Each number is 128 + 24 x the weight over its row's rms, rounded and kept within 0 to 255. Layers, rows and columns count from 0. The size above them is the row's rms in percent of the matrix's.

# layer 10 attention output, 256x256, rms 0.505, rows 0-199, columns 64-95
size [ 94  98 105 100  94 102  99  96  97 102  91  94 108 106 104  96 103 109 110  95 100  90 101  95 102 105 102 103  95 100  97  98 105 100  98 100 106  93 100  99 103 107  96 103 100  98 101  98 101  98 100 100  97 101 111 107  97  90  94  89  98 102 103 102  99 109  99  97  89  99 107 105 101  93 105 101 101 100  93  98 101 107 102  99  97  97 105 101 103  97  98  89  97 103 102  98 105 101 102 105 103  99  99 103  92  98 109  97  95  92 101  95 108  92 101  98  94  95 100 101  90 106  92 103 100 102  94  96  98 106 105 100  95 104  99 101 101  94  97  99 104 106 106  94  98  98 101  99 103 100  95  90 101  96 106  96  95  99 103 100  96 104  92 105  97 101  90  97 101 105 101  95  99 168  99 103 101 102 111  96 104 102  98 102 101 106  98 104  99 101 120  98  95 107  96  99 104 105  96 103]
[[ 87 110 137 119 110  80 138 113 105 103 139 154 136 144 140  79 114 132 149 112 133 163  97 122 137 109 120 118 141 110 150  92]
 [103 112 137 132 107 119 165 134 106 147 143 189 159 127 124 129 134 136 110 121 117 141 141 144 102 120  88 111 110 149 100 119]
 [146 143 129 111 162 144  95 100 136  91 151 151 118 131 136 130 107 145  97 119 142 134  79 129 123 132 106 118 154 146 130 127]
 [182 153 130  78 135 124 142 136 132 123 141 162 122 118 121 141 112 123 142 104 123 127 137 161  77 157 111 137 136 125 127 112]
 [101 147 182 104 105 113 127 138 114 115 133 114 177 125 137 104 129 126 135 123 149 100 119 145 140 144 156 119 137 158 138  89]
 [133 146 104 118 131 151 150 166 141 137 140 146 130 100  96  77  98 123 119 148 154 123 114 109 168 148 139 117 141 126  99 124]
 [106 117 136  82 145 179 145 117 103 115 104  96 104 122 135  93 118 192 142 143 139 120 148  72 127 135 127  93 126  98 141 147]
 [144 150 142 157 126 132 123 103 107 151 128 122 134 160 114  98  92 164 105 118  58 124 159 101 136  95 137 144 116 124 115 110]
 [100 123 170 133 115 141 167 119 134 130 103 128 103 114 140 134 169 166 143 123 142 145 129 161 129 164 137 166 148 133 133 110]
 [122 127 142 160 152 101 131 144 135 154 179 106 134 118 119 111  94 134 163 132 130 109 122 144 113 150 128 112 124 109 154 101]
 [132 142 125 125 127 130 142 148 147 136 121 132 127 105 123 107 143 114 112  76 125 170 127 105  98 154 114 102 147  78 106 140]
 [143  98 151 131 134 140 124 123  80 100 130 121 143 148 151 126 124 138 117 120 150 105 118 100 104 124 121 132 124 132 122 141]
 [103 130 129 149 125 153 142 147 110 126 107 180 100 144  77 137 145 139 137 113 113 157  85 153 135 129  95 100 120 143 130 140]
 [158 167 106  98 126 127 137 125 116  96 128 124 122 132 116 137 169 109 173 107 127 125  97 112 103 118 133 166 126  88 138 161]
 [169 173 164 148 139 166 142 108 109  95  88  96  93 135 111  84 146  98 139 126  52 119 103 124 133 118 135 101 142 107 141 130]
 [144 136 134 123 115 142 114 140 127 154 187 109 104 129 118 112 138 116  80 136 123 140  95 102 128  78 117  79 125 148  93 149]
 [136 129 138 116 144 132 120 121 103 167 147 126 109  97 157 146 110  86 155 122 107 121  83  87 145 128 124 130 148 119 132 103]
 [ 80 131 105 105 118 152 159 151 153 147 127 106 122 111  95 140 114 112 119 153 148 170 149 115 115 132 106  87  92 101 127 117]
 [159 116 138 109 136 113 157 129 129 139 166 184 145 122 113  70 111 139 117 135 153 135 150 158 149 112 141 159 160  69 141 136]
 [114 152 163 162  82 152 121 103 126 166 103 118 124 110 113  91 160 140 134 139  99 116 130 147 144 126 145 124 131 134 110 166]
 [153 160  84 139 119 133 150  82 161 113 108 152 149 142 119 127 117 130 149 115 108 118 121 104 124 107 128 104 141 159 152 149]
 [109 102 123 146  87 112 112 161 159  84 101 130 125 130 172 151 142 136 134 102 144 104 148 101 147 103 142 112 131 128 115 143]
 [135 126 112 107 136 124 142 107 127 100 155 124 174 151 152 112 136 120  96 142 122 169 152 162 134 135 108 114 135 115 140 142]
 [101 158 133 122 149 123 155 131 139 133 109 144 169 100 131 113 106 127 110 132 112  95 111 115 147 147 161 148 119 138 136 130]
 [117  76 149 139 106 105 112 105 173 126 124 128 127 111  90 149 108 124 162  98 148 110 150 110 122 100 116 166 109 154 136 143]
 [ 98 130 158 122 134 131 124 107 114  95 106 138 119 117 158 143 128 114 164 117 123 124 158 112 133 130 119 111 134 159 121 118]
 [123 157 120 158 133 119  94 121 128 105 103 123 135 105  97 112 135 116 135 163 106 141 158 137 100 145  99 118 101 153 111 133]
 [165 131 106 173 109 134 101 115 132 139 100 164 126 106  94  95 137 109 110 180 116 128 128 121 132 125 146 115 162 135 115 150]
 [115 143 140 189 157  93 134 131 113 112  80 129 120 156 145 160 105 140 118  97 168 133 124 100 107 149 128 135 122 129 113 147]
 [121  92 102 109 114 172 150 152 106 153 163 150 132 102 177 140 110 165 121  94 158 106 119 140 124 109 112 163 122 152  90 114]
 [143 130 127 172 130 121  93 130 128 104 128 122 132 126 140 140  83 145 111 144 123 151 138 179  78 178 113  96 137 103  91 107]
 [138 126 141 126 154 125 116 144 107 102 116 133 169 132 105 124 123 120  87  72 146 130 152 115 116 135 138 105 159 185 131 155]
 [129 142 101 103 129 139 131 124 145 128 127 163  89 114 134 121 150 126 146 161 125 170 112 135 120  89 104 118 103 111 114 126]
 [134  61 130 144  86 114 103 146 130 146 133 124 126 136 155 111 139 121 112 159 104 110 123 138 116 186 128  79 163 124 117 105]
 [135 149 104 125 125 114 109 128 151 142 152 128 142 180 131 130 126 143 103 113 123 150 131 132 127 143 111 149 139 122 141 159]
 [124 132 190 140 181 120  85  83  99 150 123 122 123 153  96 135 127  83 149 102 183 137  83 140 137 137  93 160 117 101 150 129]
 [115 128 110 130 131 130 136 127 139 120 128 127 135 149 143 141 179 135 122 119 158 103 128 129  99  99 118  92 104 105 110 110]
 [121  75 167 161 106 143 134 119 125 111 128 149 173  93 106  96 172 122  94 116 151 150 150 114 123 124 138 122 134 130 139 120]
 [119 113 138 143 115 114 119 117 152 117 119 155 138 111 150 177 126 136 115 155 113 102 145 169 164 145 103  84 113 136 138 149]
 [ 94 163 150  90 132 102  80  99 141 131 154 175 149 154 106 108 135 109 118  82 151 127 175 165 147 150  98  98 163 111  78 135]
 [159 134 209 135 147 127 125 142 149 115  91 103  76 136 123 118 172 103 136 142 162 139 119 106 138 135 134  90 139 147 128 160]
 [168  97 148 157 153 120 157 129 100 141 115  92 144 103 149 129 103 129  96 141  86 197 147 140 123 123 144 122  83 141 159 103]
 [113 121 146 130 125 132 104 162  81 134  91 139 163 105 160 105 159 105 135 109 145 105 119 133 135  99  91 100 118 107 155 101]
 [ 74 127 136 137 146 184 135  69 145 134 147 126 134 132 136 134 128 121 126 120 122 122 153 110 162 130 123  98 161 142 142 125]
 [112 141 143 132 131 128 144  90 150 142 104 161 138 139 157 159  76 140 165 152 146 106 142 136 124 103 126 111 154 115 121 159]
 [151 145  87 105 172 110 115 137 121 123 156 130 112 179 111 143 117 136 110 129  99  95 136  99 129 129 141 119 148 167 121 123]
 [107 146  92 100 136 131 111 121 127 160 114 156 167 141 139 110 132 137 135 137 123 128 120 150 144 122 144 111 142 145 124 102]
 [115  90 154 122 150 122 124 136 101 135 113 160 154 122  98 148 167 135 103 129 126 175 105 112 138 146 134  80 102 142  88 117]
 [162 108 140 122 146 121 136 126 130 134 128 106 114 183 114 121 117 153 125 103 134 151 101 129 161 117 138 150  94 121 102  98]
 [121 123 133 153 134 143 116  90 132 101 141 147  89 115 114  93 137 139 123 152 130 117 142 128 107 163 101 136 142 129 145 161]
 [ 93 120 163  88  78 128 136 176 140 127 118 163 132  85 154 116 129 141 128 108 162 120 120 127 162 136 116 140 119 107 156  99]
 [146 155 143 116 113 139 144 147 152 120 147 168 144 156 108 133 165 111 150 121 138  98 120 110 148  84 122 175 123 157 124 138]
 [125  84 108 119 139 104 103 147 136 126 125 133 127  78 124 131 151  90 133 129 136 127 122 133 114 138 149  96 138  99 141 169]
 [126 131 146 149 142 117 145 115 180 115 108 144  91  89 110 107 103 100 148  89 153 108 108 157 163  94 138 173  93 106 123 167]
 [134 125 124 117 101  96 137 143 155 149  77 138 108 110 108 112 151  96 150 148 130 101 143  84 132 143 153 128 132 140 155 161]
 [177  96 102 190 127 146 151 130  90 130 147 182 136 153  90  97  99 145 133 144 152 137 127 101 142 117 144 106 116 110 108 143]
 [105 128 115 124  98 130 128 148  74  85 105 104 161 122 123 114 161 144 161 138 117 123 152 126 150 107 127 138 128 120  90 161]
 [112 137  93 102 114 142 175 119 118 132 145 126  98 186 156 129 131  86 178 144 155  79  98 135 130 111 168 122 149 100 130 117]
 [140 112 109 130 135 117 160 102 171 129  72 105 111 138  63 136 121 133 110 143 155 139 151 143 140 168 107 155 135 117 151 133]
 [147  93 138 131  75 129 123 105 136 163  92  97 113 133 134 134 118 100 124 122 122 112  91 131 152 153 123 140 121 138 106 138]
 [101 160 109 121 136 155  80 125 101 124 146 123  90  81 124 113  99 133 100 136 147 143 133 114 147 138 126 148 113 141 120 146]
 [140 131 100 121  74 105 159 172 153 117 130  94 138 124 142 156 156 125 141 110 134 123 123  90 113 103 126  73  96 131 119 204]
 [128 132 145 116 156 160  79 158 101 122 159  94 153 112 138 140 120 141 113 101 137 124 170 153 125 116 171 138 146 160 122 109]
 [191 114 166 129 110 124 124 161 131 163 146 121 132 110 123  99 122 144 167 130 105 122 142 100  82 118 124  96 145 102 153 158]
 [132 120 146 165 106 127 132 119 148 161 116 122 118  85 120 166 154  98 117 113 131 131 142 154 124 142 134 122 106 112 101  99]
 [118 156 102 136 163 117 161 117 150 131 153 162  99 117 113 117  92 145 114 123 129  69 138 116 134 120 111 125 139 137 117 105]
 [ 96 131 104 114 129 146 157 140 151  90 118 103 105 129 132 110 124 119 155 126 119 153 175 134 171 116 139 125 126  87 143 126]
 [107 148 126 121 108 122 110 120 132 134 137 150 148 169 163 116  89 118 104 149 121 106 134 130 173 114 129 162 116 117  99 112]
 [101 140 119 146 171 113 123 183 137 129 120 118 107 132 112 177 134 109 150  88  91 126  86  94 117 136 150  79 122 183 162 218]
 [103  82 180 154  75 129  95  92 122  95 114 165 114 114 120 105 139 134 173 134 135  92 136 148  96 135 137 127 125 163 129 131]
 [ 88 123 101 142 136 105 141 150 156 144 125 137 159 125 155 145 176  98 150 118 190 131 124 187 106 167 140 141 157 167 152  98]
 [159 114 134 125 100 124 131 104 143 126 144 137 172 129 111 153 139 155 102 104  95 134 142  84 166 127  69 128 176 112  94 140]
 [142 144  85 107 116 135 146 131 138 100 109 123 123 167 149 121  98 188 159 128 122 133 127 142 127 150 125 133 129  78 107 121]
 [ 66 125 116 167 114 152 130 148 126  94  94 121 121 107 168 136 122 119 140 134 137 122 121 149 117 148 175 142 139 154 107 154]
 [119 142 121 105 117 150 140 103  93  94 112 133 161 109 143 138 125 106 134 137  78  90 128 128 169 121  97 140 113 130 151 118]
 [154 118 143 145 110 115 133 159 132 123 128 140 125 143 116 146 105 141 101 137 150  65  93 150 128 124 120 146 152 140 148 112]
 [146 149  90 133 136 116 143 123 146 126 130 126  99 103 111 134 104 123  90 115  90 106 164 116 143 106 100 106 115 144 142 122]
 [105  80 147 146 126  66 120  53  93 115 175 100 135  88 115 142 121 120 131 164 113 139 139  98 136  80 128 155 143 122 131  96]
 [114 101  71 181  93 135 143 150 159  96  85 152 150 131 148 117 124 106 125 161 177 155 154 121 135 158 115 133 108 138 103 144]
 [152 116 129 128 159 118 109 103 164  98 141 139 161 108 147  86 170 133 167  98 112 141 131 124 128 113 112 141 144 125 145 148]
 [160 117 136 160 120 120 122 105 154 173 143 123 115 142 124 106 136 119 163 119 119 123 132 162 106 126 115 135 115 130 157 144]
 [150 121  66 150 115 114 112 143 114 127 158 114  82 125 129 122 129 106 119 101 153 133 120 135 118 120 120 107 109 120 139 105]
 [129 133 118 129 131  99 107 158 112 144 146 148 157  81  93 103 134 116 167 115 110 171 156 133 153 120 151 160  64 110 107 111]
 [161 163 123  98  92 120 146 166 125 122  96 136 109 123 134 150 110 114 104  89 147 129 114 158 128  79 160 183 127 116 132  90]
 [139 138 128  88 138 162 120 109 114 152 137 122 136 116  99 137 149  97 151 132 105 156 136 131 148 124 170 103 122 118 133 135]
 [176 126 128 120 133 160 126 102 113 115  91 143 147 109 146 154 115  96 112 134 130 134 158 136  62 141 107 157 130 129 120 136]
 [104 157 132 120 133 104 115  90 120 118  97 129  94 181 148 136  93 120 109 102 117 145 144 113 127 164 169 156 123 105 121 103]
 [121 163 162 102 117 141  79 109 141  63 110 101 130 132 134 126  91 130 111 146  92 147  94 171 111  87  74 114 162 132 103 133]
 [116 109 119  77 145 118 112 114 141 123  85 133 130 148 119 137 122 162 131 142 166 166 152 117 149  82 140 108 150 133 163  99]
 [167  97 162 147 119 159  93 174 156  98 119 104 130 153 100 106 139  73 115 158 110 112 123 139 158 128 144 146 136 137 139 144]
 [121 108 137 133 114 120 116 162 113 147 113 111 158 144 110 120 148 155  86 125 134  74 131 105 153 163 127 144 109  65 110 130]
 [124 135 137 147  65 160 109 154  70 127 136 136 105 164 145 133  75 152  70 117 153 125 116 113 189 115 134 169 157 117 110 100]
 [120 104 118 113 103 110 107 108 110 109 157 154  96 106 102 147 133 123 129  99 149  79 136 134 101  99 124 167 112 117 138 126]
 [140 131 119 120 113 120 139 119  99 172 157  95 107 154 108 117 121 133 146 151 135 111  96 138  96 123 106  67 114 120 134 112]
 [102 140  73 117 140 176 150 102  76 111 125 118  91 145 153 134  86 121 143 129  82 111  88 157 102 151 117 155  95 152 104 138]
 [116 154  82 126 115  85 142 136 128 114 146  88 147 106 143 130 159  73 167 124  77 112 109 106  93 140 117 122 133 142 119 162]
 [ 94  99  90 123 134 109  77 131 126 140 106 109 156 125 146 177 131 148 136 146 139 133  88 117 133 122 117 135 110 155 117  92]
 [146 100 137 167 144 124 114 106 177 150 147 145  99 148 125 131  97 134 170  69 120 137  91 157 113 141 109 105 155  82 135 145]
 [119 139 135 157 102 127 122 158 133 142 126 153 101 118 154  85 119 120 160 100 121  96 103 135 132 133 106 105 138 166 150 136]
 [ 94 129 111 144 102 113 137 110 138 104 146 139 133 112 135 148 165 138 154 157 161 113 120 152 151 145 111 154 142 102 135 163]
 [126 131 100 110 121 119 109 129  99 109 117 169 122 119 138 112 120 111 125  97 154 126 120 124 116 116 149  93 137 136 137 110]
 [102 119 138 155 155 150 112 123 111 151 134 107 134 107 128  99 107  96 137 101 117 124 147 126 124  82 130 143 150 144 103  77]
 [137 150 153 168 135 133 149  80 155 145 119 130 160 155 176 153  89 123 123 130 140 149 142 131 106 116 111 145 158 172 134 142]
 [177 130 105 136 125 171 168 154 124 162 139 148 118 104 124 103 148 110 154 141 141 136 148  90 106 161 119 163 133  88 105 163]
 [ 92 109 109 111 159 166  91 149 164 154 149 133 116 161 185 132 126 122 131 115 135  99 120 143 143 108 120 160  97 138 180 137]
 [ 99  96 103 118 130 128 130 136 137 159 123  95 100 149 123 150 149 125  97 114 158  78  80 102 157  99 131 129 112 108 130  73]
 [150 117 140 131 116  78 100 104 121 164  90 166 134 181 143  99 156 132 134  93 116 190 124 127 139 111 127 108  94 158 147 126]
 [129 150 120 144 139 145 108 125 104 120 118  95  84 108  98 139 111 189  97  95 100 155 150 127 110 142 149 126 158 103 112 153]
 [120 152 130 137 122 148 147 115 119 171 125 150 134 158 150 161 126 134 150 148 133 138 143 121 117  95  93 147 108  89 152 127]
 [128 115 125 118  95 129 132 111 139 109 125 128 112 127 137 147 129 152 152 166  75 105 158 132 101 141 139 164 143  88 133 110]
 [152 138 126 116 121 156 116 151 149  93  98 124 127 148  86 146 132 108  99 130 116  85 147 168 120 108 169 137  96 154 114 137]
 [147 109 111 127 112 137 120 125 127 117  80 138 143 106 123 122  83 143  91 143 121 118 163 174 139 140 126 100 137 125 103 116]
 [129 139 129 133  99  90 105 121 108 152  93 129 116  74  82 135 115 157 115 188 113 119  90  74  87 115 137 165 134 122  89 116]
 [112 125 133 165 136 180 175 139 135 109 141 181 100 133 135 109 138 103 156 146 117 155 113 140 140 109 135 116  83 106 102 132]
 [140 136 102 126 113 171 111 130 105 112  89 117 148 128 146 128 116 162 130 137 125 124 166 136 107  92 129 160 138 106 136 148]
 [145 105  80 131 109 113 106 162 132 104  96 120 117 149  98  99 156 126 142 100 144 144 129 150 139 110 143 142 114 146  99 117]
 [136 129 102 131 136 120 140 169 136 142 111 137 168 124 173  94 142 138 108 138 139 136 127  99 111 140 140 173 103 150 111 113]
 [134 121 154 136 112  93 127 142 166 112 142 138  94 130 131 128 112 114 157 141  84 113 100  75 104 131  81 143 143 120 108 134]
 [108 119 138 137 123 127 112 118 134 142 164 113 154 157 114 126 138 175 131 146 120 144 124 153  81 159 127 115 134 122 131 109]
 [138 131 122 126 138 103 112 166 162 153 138 115 144 134  92 122 130 146  94 107 118 125 110  95 127 101 155  88 109 144 136 137]
 [110 200 138 122 146 162 137 167 110 142 106 129 153 145 171 150 154 125 121 159 120  80 157 113 125 130 154 134  90 141 147 137]
 [141 129 113 142 144  93 122 108 108 125 113 107 166 131 121 156  97 122 139 106 134 116 161 132 125 117 113 136 146 100 138 142]
 [132 139 126 136 105 121 107 139  97 137 146  81 106 153 108 154 158 101  94 129 138 105 108 147 145 112 138 149 128 172 126 118]
 [136 104 149 146 100 117 125 146 111 159 154 130 131 148 122 112 168 139 126 125 129 101 168 122 154 130 153 147 103 121 125 130]
 [114 171 121 121 115 180 159 139  85 179 160 100 138  99 134 122 168  95 103 127 119 144 137 127 103 128 135 130  91 115 128 141]
 [108 106 143 154 107 103 123 131 126 115 119  81  59 135 152 146 162 147 126 180 141 129 138 155 153 134 137 119 155 110 119 143]
 [140 146  84 112 126 121 147 131 135 116 114 113 137 136 117 137 146 132 154 130 157 142 158 135 148 125 131 135 133 100  95 189]
 [149 147 138 157 107 101  93 111  93 102 160 161 158 105 145 170 142  94 114  99 119 141  89 119 145 109 178 155 125 142 136 154]
 [153 141 121 112 117 115  94 135 121 170 149 149 147 124 114  76 117 143 156 157 160 119 148 131 139 148 132  97 118 113 114 136]
 [138 125 106  91 101 163  97 115 143 126 125 104 135 110 122 142 115 108 169 138 138 132 107  94 134 137 102 100  95 143 173 122]
 [123 155 165 115 162 116 145 145 119 160 127 109 136 150 114 102 112 133 120 132 110 131 129 135 145 134 144 122 137 125  94 138]
 [133 104 128 126 151 125 119 125 132 132 169 143 131 172 141 142  97 164 129 146  89 104 152 164 151 136 151  99 175 110 117 130]
 [154 110 136  88 191 135 129 110 166 100 114 141 114 131 129 129 144 137  94 120  81 141 143 128 158 144 147 108 109 125 138 157]
 [146 136 132 193 139 113 128 123 144  94 156 131 134 135 141 123 163 139 100 104 129 110 149 122 138 116 103 121 141 107 117 137]
 [134 128  98 136 137 122 140 110  95  98 169 110 110 130 133 141  94 130 108 112 138 142 140  93 101 125 132  98  93 100 146 144]
 [123 147 155 151 150 114 119 113 188  99 137 101 148 136 113 107 155 143 113 168 116 137 126  83 134  98 143 164  75 120 180  83]
 [109 122 136 131 162 135 132  87 136  94 192 140 142 129  90 137 143 100  80 123 125 110 175 152 129 140 146 163 118 129 123 152]
 [161 141 145 108 134 130 116  91 176 100 115 135 121 159 131 110 161 125 126 103 130 151  77 117 143 118 127 143 115 132 118 150]
 [111 167 153 144 151 123 123 148 144 116 155  85 129 158 183 121 148 110 136 111 116 126 116 149 128 130 120 122 127  93 148 168]
 [170 109 149 101 149 117 151 131 121 149 169  98 131 144 154 164 114 158 108 165 158 100 115 128 112 141 121 143 102 108 102 107]
 [123 116 162  88 129 155 138 178 129 112  91 117 143 135  96 154 145 116 169 119 155 129 145 119 156 159 121 155 175 159 124 106]
 [139 157 111 120 191  96 155 128 139 127 105 142 153 113 154 114 107 159 130 151 135 101 135 147 168 130 137 147 106 154 132 111]
 [139 147 139 143 108 121 125 112 157 153 137 110 111 116 125 103 125 154  98 111 121 124 105  87  88  89 152 124 135 173  85 101]
 [ 61 104 121 120 126 132 133 127 145 155  83 127 150 136 126 108 114 144 152  90 113 156 133 147 124 124 113 161  99 155 173 140]
 [163 110 118 126 148 165 125 114 129 159 166 121  96 104 147 132 137 136 116 135 158 119 101 135 125 119 150 119 153 119 137 112]
 [111 154 105 120 113 126 122 118 146  96 109 147 127 138 127 163 172 133 105 150 143  87 109 139 154 117 156 131 137 122 116 139]
 [125 148 131 121 134 145 133 144 117 143 142 139  73 100 124 153 145 138  77 110 107 176 136 128 134 120 144 140 119 181 141 143]
 [132 131 147 184 162 117 149 171 123 136 156 127 106 110  96 119 103 115 182 104 136 141 145 142 126 118 114 147 150 128 144  81]
 [110 119 147 146 171  99 153 106 113 134 115 141 132 153 149 164 120 177 141 131 128 147 136 132 131 103 114 118 138 161 112 108]
 [114 122 130 109 121 133 120 137 105 143 141 152 145 141 113 153 148 122 165 153 110 146 134  97 153 141 153 145 123 122 135 102]
 [ 98 102 109 123 143 130  83 154 140 110 103 108  67 104 150 125 127 114 130  77 105 120 126 129 155 113  89 151 138 112 124 155]
 [ 77 140  74 151 117 121  80 137 117 144 119 117 152 121 110 131 119 142 157 110 168 125  99 129 183 117 132  63 144 131 151 155]
 [124 136 112 120 149 118  66 165 133 120 115 137 119  89 172 148 112 121 138 130 102 124 147 159 107 162 104 116 119 151 150 109]
 [111 118  88  86 173 134 100 112 117 107 171 135 150 107 101 126 104 165 162 143  97 145 114 122 149 146 112 168 164 129 143  93]
 [127 106 149 139 137 121 103 141 159 132 153 115 140 124 128 159 152 146 138 157 124 121 135 149 144 158  77 169 100 138 134 107]
 [179 164 140  98 124 168 132  89 114 157 131 110 123 129 111 136 172 174 117 112 168 131 126 138 139 158 106 124 120 101  90  92]
 [ 66 102 150 148 125 146 166 178 135 123 130 121 173 145  95 107 128 160 123 170 114 121 130  84 124 144 123 115 114 165 142 149]
 [113 135 155 132 150 181  98 104 184 130 101 147 140 149 135 130 136 126 154 138  55 132 128  99 121 148 130 150 168 156 122 135]
 [127 150  90 181 112 111 131  77 100 188 108 150 113 125 119 150 128 143 147 122 123 110  73 158 126 101  89 136 133 158 163  98]
 [139 126 141 152  88 119 142 131 141 116 133 130 103  94 158 140 107  91  62 152 103 119 122 148 119 169 141 133 126 101 154 125]
 [113  88 119 146 168  90 138 166 137 111  89  92 118 129 136 113 103  87 143 134 147 155 108 137 115 126 121  91 134 154  73 125]
 [ 85 118 136 126 136 140 118 136  73 126 160 120 115 145 130 134 118 110 116 103 130 144 144 106  97 136 107 114 148 124 111  93]
 [124 113 150 140  98 165 111 137 162 133 105 139 115 129 169 127 172 163 107 117 138 170 120  79 143 104 139 150 107 138 137 132]
 [109 125  92 123 143 122  88 132  89 153 132 104 145 135 103  94 104 106 102 147 109 179 152 137 112 113 143 118 108 139 105 135]
 [122 130 117 165 175 148 101 123 130 166 124 105 145 110 176 136 135 155 122 122 155 128  80 103 116 142 142 135 114 143 121 105]
 [111 122 131 153 143 108 146 166 157 131  81 165 153 168 148 121 134 150 167  74 175 133 126 139 152 151  93 155 148 121 131 148]
 [ 82 112 140 115 138 129 133 158 184 127 101 142 106 120 121 115 113 136 103 117  97 147 136 146 110 142 128 116 145 125 124 127]
 [158 171 118  99 153  95 120 127 101 150 154  96  85 130 128 118 168 164  94 175 107  95 115 125 130 126 101 135 148  84 123 138]
 [144 156 152 105  81 119 127 145 146 180 133 106 143 166 151 110 108  84 155 150 175 168 166 128  99 161 190 114 144 147 106 128]
 [108 147 145 117 149 186 148 152 101 135 113 170 151 121 114 117  99 139 135 144 120 103 135 175 100 112 127  98 123 118 165 113]
 [114 128  95 151 135 161 162 126 130 163 148 116 116 123 158 145 115 125 116 167 149 134 131 102 137 120 142 132  94 136 144 116]
 [125 134 122 121 126  84 174 141 108 118 155  89 119 119  98 126 111 189 128  88 126 157 102 160 130 134 168 132 132 128  96 161]
 [161 135 161 122 170 135 102 124 119 107 154  98 115 110 115 147 104  85 152 150 152 110 106 109 106 140  77 137 135 134 121 125]
 [ 92 138 171  84 142  95 134 127 123 131 139 110 100  89 141 110 162 148 122 123 172 135 136 144  94 111 157 159 172 145 149 128]
 [131  92 125  88 142 162 138 145  87  89 121  62 150 104 101  68 149 132 128 117 120 124 163 125 148 163 167 101 141 139  94 137]
 [112 107 136 110 100 140 114 126  85 103  89 163 113  96 134 120 152  78 136 134 126 126 133 129 109 140 144 123  85  78 132 140]
 [172 151 172 143 144 141  76 112 143 160 153 111 129 174 115 130  95 135  88 103  86 125 146 146 120 159 114 187 159 139 112 140]
 [152 135 153 127 104 105 106 108 133 145  96 132 135 125 143  97 114 115 104 109 117  87 103  82 106 168  91 115  92 100 118 108]
 [175 121 141 130 120 131 161 119 140 111 172 110 133  88 115 149 132 119 142 113  87 141 104 140 139 136 164  96 164 142 127 128]
 [103  97 146 106 110  99 148 127 119 130 126 143 132 180 123 134 151 127 135 104 130  97 144 115 152 140  93  96  82 125 157 107]
 [132 150 156 143 117 172 125 111  67 128 119 196 138 108 137 144 153 155 132 122 117 123 153 118 149 103 100  86 113 137 121 166]
 [100 110 133 123 125 101 113 136 117 100 134 124 157 118 142 129 109  97 141 110  91 139 129 129 164 129 157 114 128  80 137 117]
 [128 131 101 144 167  93  90 196 135 150 133 123 107 121 125 126 126 134 114 139 119 148  85 124  86 106 114 137 122 103  99 149]
 [130 128 100 169 136 137 161 101 128 100 104  89 132  94 112 127 178  99 122 153 126 160  99 133 118 133 142 110 143 114 123 110]
 [131 131 102 123 176 131 162 153 119 129 106 144 142 159 107 108 137 122  84 122 151 124 154 164 115  90 124 168 120 107 156 154]
 [143 130 119  96 138 115 166 144 116 144 103 152 141 142 117 102  79 160 134 100  98 109 179 152 110 171 113 133 134 136 131 123]
 [ 83 185 106 165 106 152 146 117 138 120 148 114 107 123 112 141 138 105 124 178 104 165 168 135 133 114 130 129 117 153 138 111]
 [157 129 126 125  99 103 132 161 136 191 103 124 117 134 175 130 136 129 103 105 122 127  81  96 128 140 158 137 135 144 149 112]
 [171 159 167 102 115 125 131 107 135 127 174 132 130 125 129 172 108 109 143 165  65 152 107 167 144 139 153 119 106 147 119 114]
 [123 134 114 135 102 122 118 122  89 148 141 180 111 120  93 120  98 119 123 149 119 111 128 131 120 155 126 135 148 159 169 146]
 [144  71 131 117 121 160 118 139 111 151 114 127 103 107 144 128 129 162 107 164 135 115  98  96 116 163 179 120 119 160 138 110]
 [145  93 133 112 129 125 112 119 146 165 146 154 109 160  85 150 120 115 160 135 101 165 104 152 111 123 131 154 126 104 119 143]
 [ 75 117  91 159 108  94 123 168 112 157 116 106 129 141 141 144 129 112 167 127 182 115 173 101 140 137 131 118 112 139 166 106]
 [162 144 119 114 121 123 130 151 152 123 169 124 168 114 131 155 125 108 135  89 115 149  92 148  98 131 151 124 103 134 120 109]
 [135 109 119 121 153 154 147 145 143  98 152 137 127 126 132 104 145 102 143 117 125 157 111 127 151 119 162 148 140 103  71 147]
 [131 103 112 136 112 172 126 154  95 112 153 119  68 142 158 162 109 110 134 132 145 108 150 156  86  83 114 123 113 121 140 143]
 [160 141 180 148 138 127 127 111 116 117 107 127 139 141 130 146  80 126 111 164 118 206 153 144 152  98 136 132 142 143 139 151]
 [127  66 115 119 119 138 127 124 131 132 177 109 147 138 109 152 123 108  89 131 118  94 132 149  77  76 149 173 117 114 106 130]
 [167 166 106 163 108 122 113 133 125 135 158 124 140 169  78 146 144 160 117 146 168 127 139  99  98 119 140  93 155 141 132 128]
 [134 113 123 106 137 105 120 137 116 128  86 110 178 117 144 156  97 142  85 196 115 109 116 148 120 145 113 113 145  99 132 162]]